Each number is 128 + 32 x the weight over the matrix's rms, rounded and kept within 0 to 255. Layers, rows and columns count from 0.

# layer 4 MLP up, 384x96, rms 0.18, rows 206-222, columns 0-95
[[ 54 130 181 134  92 176 107 139 140 148 102 160 104  94 120 128 139 106 108 146 151 106 163  95 147 160 113 151 136 123 121 180  76 156 147  56 104 131  71  68 137 117 149 158 159  90 135 190 172  74 135 127 146  91 180 135 160 187 113 113 112 101  75  77 132 145 118 143  98 128 148  95 138 163 112 163  96 147 136 168 111 149 131 145 153 159 156 113  93 133  94 158 182 197 153 128]
 [102  95 164  96  87 152 100  96 173 134 175 142 131 127 104 145 178 145 145  87 165  73 123 109 129 146  98  96 103 112  94 163 186  83 120 166  58 202 133 125 171 168 122 104 104 140 106 161 146 114 156 156 167 114 113 120  88 117 136 106 150 157 105 159 150  98 140  47  90  89  20 138 110 121 123 143 176 121 176 101 134 118 129 127 180 120  38 111 161 103 170 149 181 164 131 151]
 [146 155 115 104 106 139 202 175 125 202  94 127  94 117 167 139 137 101 119 150 144 119 146  98  71 167 157 163 102 156 100 140 141 139 114 108 136 150 115 204 124 169  81 127 142 222 134  74 103 147 127 163 114  63 162 101 122 108 120 134 136  57 192 132 115 181 124  80 163 165  96 120 133 141 122 138 158  15 113 143  92  94 106 168 159  62 151 150 129  81 103  97  51 141  65 109]
 [136 196 183 112 150  64 150 133  47 160 167 109 171 122 120 157 188 138 109 153 152 152 127 179 138 136 187 152 161 117 118 141 185  55 125 135 127 123 191 193 147 137  72 173 166 151 156 155 122 106 177 144  90 132 106 147 126  82 161 133 127 120 141 172 151 119  82 197 177 179 110 176 188 146 154 163 119 135  58 141  93 103  57 154  87 133 159 107 147  99 152 142 131 103 154  71]
 [172 104 116  63 135 153  86  78 122 129 125 128 110 128 146  78 136  84 166 118 127 153 119 142  80 127 150 177 135 170 145  96  74 117  64 105 192  97 151 122  98 137 201 173 168 128 139 139 165 182 136 178  95 108 130 165 153 143 121 143 180  23 101 188 139 152 135  48 182 149 132 154 123 119 126 149 115 140 155 150 131 111  92  81 141 147 101 140 109 114  76 109 139  91 147 119]
 [ 89 108 140 161 114  90 110  68 151 173 124 145 107 148  93 151 157  73 183 124  94 162 133 134  88 155 140 140 131  77  80 150 122 123 136  61 129 100 147  95  70 108 137 114  72  89 109 176 120 124 154 127 164 145 170 130  93  83 126 169  87 134 130 176 115 167 122  63 101  85 125 152 123 122 124 134 108  74  83  71 108 116 136 111 160 159 125 137 143 144 113 176 146 120 149 131]
 [135  83  89 143 101 128 143  91 130 119 115 157  92 109 114 140 145 138 149 149 107 114 148 111  44 139  80  83 109 125  79 111 123 122 120  86 127 163  44  58  67 162 181 115 110 156 152 112 130 117  90 141  89 166 171 147 169 120 121  60 116 125  67 134 152 126  84  94  96 174 155 127 135 173 114 172 125 100 132  98  96 151 157 134 147 102 120  95 111 153 175 110  61  65 134 179]
 [149 125 103 135 147  89 108 144 127 113 151 130  34 166 139  99 143 134 131 152 101 139 124 130 131 130 175 127 108 184 106  97  78 115  65 121 132 110 135 136 110 121 117 133  76 209 108 127 188  99  93 165 116 145 176 124 111 126 101  70 167 112  86 158  93  82 130 135 148 196 111 121 106 180  98  79 138 132 131 185 160 114 143 137 124 112 103 100 123 118 156 178 133  88 110 122]
 [ 95 148 126 103 133 148 131 162 144 141 127 111 126 152 173  99 106 128 104  96  85 135  96 160 122 115 100 130 108 113  97 117 145 121 103 117 109  63 165 173  94  93 177 118 114 145 108 122 140 150  18 138 128 141  96 138 144 162 164  97 150 130 116  76  51  91 145 119 109 168 110 138 121 131 143 160  85 131 185  98 183 128 150 160 150 104 137 126 140  65 138 170 105 114 128 169]
 [168 149 109 119 146 104 132 136  88 145 135  93 136 122 138 115 120 111 151 185 162  88 125  77 132 115 134 110 143 103 168 145  96 111 145 106 145 194 142 119 158  84 144 132  87 167 146 190 164 128 126 184 225 164 104 152 180 133 173 150 183  91  99 118  68 125  92 155 115 209  95 132 127 137 106  98  98 173 102 126  89  85  82  99 147  92 113 139  99  95 150 175 164  82 140 108]
 [117 158 178 158 147 142 193 117 125 136  97  64  70  96 127 153 135  92 122 102 153 159 107 119 184 162 113  88 118 162 125 114  80  80 147 128 177 157 142 136 103 130 135 128 137 145 144 149 153 127  59 138 120 181 142 107 119 153 180 113 124 109 106  96 201 125 128  64 118 128 176 106 103 130  99 138 103 121 117 135 160  71  87  29 117 114 135 125 131 133 104 132 129 104 108 143]
 [154 120 151 106  95 105 123 153 137 100 124 103 116 151 143 137 140 118 172 154 107  94 109 137 135 169 168  73  82 156 125 102 162 100 116 145 155 117 113 168 151 165 107 169 144  63 118 141 109 130 115 138 131 131 170  90 113 108 165 113  87 178 129 149 133  90 114  98  99 155 109 166 120 161 111 144 152 103 170  95 124 109 146 121 111 183 123 180 126 103 145 147 158 137  96  94]
 [147  94 177 102 113  47 160 108 145 147 192 116 118 110 133 116 153 120 188 120  91 157 133 106 172  93  88 142 130 125 125 155 185 136  89 124 145 154 135 134 183  99 107 108 138 150 194 150 114 103 160 143  71 192 168  57  91  69 108  86 174 107 107 146 136 100  94 177 150 142 124 213 131 153 159  91 118 130  78 140 129  97  60 123  61 109  87 128 117 159 185 143 129 122 170 157]
 [161 146 151 111 123 146 128 131 147 216 127  83  92 112 124 184 162 124 143 174 109 102 131 154 161 121 170 116 127 126 156  96  88 184  54 127  92 117 120 105  71 148  59 130 170 146 103  32 158 155  44 144 131 151  89 130 166 135 150 106 158 115 119 162 126 165  68 117 102 184 119 112 133  98 122 144 137 114 111  60 110 124 162 162 110 136 102  95 187 121  98 107 167 159 114 115]
 [156 107 136 102 146 132 119 114 189 172 140 125 132 180  90 149 142 248 136 150 142  63 120 110 108 174 108  68  96 165 128 104 131  76 134  59 127 171 126 140 195  90 208 151  94 163 134  90 163 131 150  90 120 164 133 175  97 137 136 113  96 125 149 207 150 159 111 137 121 165  90 147 113  91 128  78 128 106 102 107  97 103 126  67 176 120 141 213 124 116 217 155 138 121 113 144]
 [133  68  78 165 107  81 155 178 102 155 146 142 118 123 119 107 132 124 108  85 112 101  90  51 110 114 123 152 125 129  95 132 141 109 114  76  99 150 136 155 155 173 151 136 142 127 149 123 137 118  38 143  92 175 137 168  92 120 143 120 113 138 118 126 117 153 116 135 143 203 132 125 103 121 103 155 163 140 122 133  96  56 151  92 106 161 127 106 184 114 125 179 144 129 161 102]
 [160 108  80 153 128  72 119 133 134 125 161 170 104 127 117 122 129 181 176 121  61 129 169 136 104 137 118 170 128 100  90 131 169  96  85 128  80 127 126 118 111 140 187 130 102 151 133  92 149 161 119 132 153 177  96 178 114 145 127 142 131 111 164  64  76 116 108 142 104 165  86 133 120  75 102 147  90 144  82  99 100 103 130  91  93 151  63 134 110 135 185 112 139 106 178  51]]
# layer 4 MLP down (transposed), 384x96, rms 0.0821, rows 206-221, columns 0-95
[[ 96 104 133  99 151 140 127 169 131  70 125 129 152 146  59 122  93 120 172  80 128 107 144 135 115 172  70 115 114 109 169 196  95 141  67 132 128  59  92 150 189  78  84 174 130 111 187 136  82  96 123 155 129 224 153 114 161 115  87 155 123  98 171 144  75 115 119  95 129 167 113 136  92  92  97  94 106 130 128 111 156 102 179 146 160 117  81 165 180  57 154 108 167 134 130 110]
 [152  78 135 157 156 134 121 116 106 123 152  99 172  70 154 168 137 159 116 136 155 108 194  79 145 138 226 146 123 100 116 108 163 143 156  95 131 173 104 130 154 129 166 164 135  89 125 141 156 183 127  84  58 120 140 164 106  97 161 129 179 179 128 182 116  91 168 101 139  97  69 153 160  77  92 184 122 195 189 129 127 152 152 132 101  69 119 146 134 137 141 138 156  79 112 126]
 [122 171 148 141 134  85 138 110  69 131 167 171 149 150 158 124 103 140 101 206 105 135 128  78 167 118 146 181 111 207 141  88 175 138 167 110 103 250  60 149 134 188 149 144 155 113 120 103 106 118 135 139 104 125 144 122 149 130  74 126 123 138 130 157 113  78 159 174  81 129 157 106  91 148 156 118 170  77 129 117  79 129 206 132 120 145  96 120 154  61 125  44 151  78 117 147]
 [116  44  89 147 120 215  83 162 118 134  69 111 134 119  94 121 112  88 133 150 119 156 113 139  76 133 190 125 141  79 138 126 119  85 111 108  95 139 101 125 185 187 123 131 132 136 165  64 153 118  94 160 155  78 162 113  69 207  95 144 115  91  91 144  61 123 133 146 134 158  88 117 117 114 106 108  79 120 100  70 184 152 143 173 137 100 176 124 112 139 174 129  96 108 138 110]
 [100 167 153  80 131  89 100 173 137 145 129 110 154 156  97 101 162 108 173 101  78 185 107 128 192 126 104 102  79  96  98  88 146 140 145 139  50 169 156 113 125 101 142 146 118 122 193 105 130  93 160 146 124 146  90 184 171 180 104 100  85 103  95 114 173 125  96 114  74 151 103 118 144 165 225  65 110 133 114 185  72  74 116 101 152 134  89 133 121 146  67  76  99 128 116 145]
 [ 26 174 104 126 103 121 151 145  91  85 122 193 164 134 185 126 133 111 114  93 122 133 120 113 190 147 122 119 123 129 125  30 122  86  80  98 137 208  53 105 140 116 131 105 117 116  83 173 212 120 148 127 164  86 159 127  76 208 120 105 196 128 117 131 137 186  99 155  99  73 133 125  82 113 128 104 140 146  97  99 105 173 111 157 123 142 156 131 126 161 112 106  84 144 170 127]
 [153 162 122  78  92 133 124 113  98 119  88  82 134 132 106 127 154 126 109 160 146 107  61 185 135 186 135 130 128 192 154 116 141 143 129 172 150 116 143 104 170  95 145 177 144 134 134  98 137  99 133 175 145  55 199 126 105 102 135 164 141 169  85  98 136 118 125 100 212 111 177  71 145 106  84 150 152 110  94 154  99 106 143 203 191 113  85 124 177 184 164 124 101 123 133  85]
 [128 146 100 110  75  82 145  96 159 113 123 103 122 135  96 226 153 139 117  98  95 105 146 124 146 132 127 127  80 138  85 139 107 144  91 124  68 153 121  87 127 106 205 145 135 136 138 160  70 147 149  27 161 117 143 164 148 123 165 147 124 127 172 117 174 141 153 159 141 123 202 136 116 172  85 138 168  88  81 149 151 128 149 151 120 132 114 108 119 175 148 121 132 135 154 130]
 [148 129 135 104 123 163 119 111 120 107 133 129  92 126 156 128 136 128 160  98 135 163 162 147  91 129 121 112 140 179 105 130  64  85 119 176 124 128  74 128 140 149 102 108 148 151 118 113 132 120 156 189 111 129 152  89 124  81 125 149 149 129 128 111 152 129 147 148 144 187 123 142 107 166  75 166  97  92  90 196 157 101 129 129  90  73 130 158 111  90 153 175 157  83  78 137]
 [ 96 155 137  99 215 129  98 134  84 162 119 152 157  74 143 132 109 146 134 123 134  96  92  72 151 113  69  88 139 153  88 127 113 141  65 142 192 147 157  96 152 141 124 152 118 131 164 130 148 114 172  63 187  89  44 111 135  84 113 100 145 107 164 159 123 201 153 103 163 136 155 114 171 110 153 178  55 130 104 185 103 133 122  88 151  96 159 129 159 119  87 121 111 157 153 169]
 [156 112 141  69 145 145 119  95 120 110  92 131 145 120  61 110  89 171  91 116 162 150 108  85 112 128 141 153 185 107 122 149 137 149 145  91 120 109 165 128 189 118 165 123 127 115  85 200 139 154 163  64 125  91  95 147  81 101 159 106 160 124 123  75 100 142 141 122 109 142 136  91  75 101  68 139 112 133 158 140 101 150 124 126 139  98 105 141 187 181 133  95 125 137 147 107]
 [159 133 142 106 138 113  93  86  72 118 199 173 154  84 125 150 146  98 173 175  76 196 126 111 121 185 145 187 141 160 117  53  81 131 107  98 150 160 131 111 166 114 121 145 136 109  97 195  71 137  72 109 163 123 115 112 119  84 145 129 125 145  92 124 198 133 126 159 171 127 127 155  92 101 140 128 119 148 115 170 108  88 120 162 126 170 154 139 109 100  91 114 166 130 111 112]
 [112 170 119 126  77 103 185 127 167 134 125 132 219 133  97 130 147 168 137 157 118 123 134 140 185 165 137 137 104 189 206 102  85 123 136 149 144  96 116 187 110  97 149 181 107 109 131  85 121  82 119 121 125 155 121 170 182 158  58 108 114  94 148 111  68 189 113 136 167  79  86 179 111 126  99 177 107 166 176 178 143 120 120 157 175 106  93  71 130 114 152  97  80 146 132 159]
 [156 117  97 116 165 123 147 131 163 101 107 119 152 104 120 117 156 117 151 134  72 117  79 124 106 156 140 142 117 165  87  76 113 118  99 131 129 171 121 112  85 114 109 113 114 162 103 146 107 110 123 142 147  92 122 126 146  72 139  94  67 161 132 147 139 104 127  98 158 120 143 109  85 173 124 133 102 103  36 158 133 183 123 157 132  72 102  71 167  99 108  69  99 195 100 147]
 [129 217 134 121 148 118 147 173 139  97 114 158 121 165 173 155 148   8 133 120 124 170 186 102 168 158 149 137 161  68 106 155 144 146  94  95 118 151 162  71 137 172  84 154 155 156 141 120  98 119 129 141 101 143 129 144  81 121 133 162 140 137  95 145 126  94  96 202 158  87 120 102 113 171 132 129 117  99 107 168 118 136 173 160  83 111 172  93 164 191 102 156 156  92 197 131]
 [127 153 131 110 108  94  85 143 130 121 184  90 214 148 156 135  77  90  92 107 148 169 107 106  80 173 168 133 107 145 101 165 111 139  81 123 177  83 120  94 161 198 136 133 197  97 128 113 146 131 146 123 121 188 163 161 100 159 143 159 112 130  88 162 132 153 108  75  96 107 160 110 106 178 163 137 182 171 113 120  69 108 128 153  84  88 117 145 169 133 174 122 102 147 159  66]]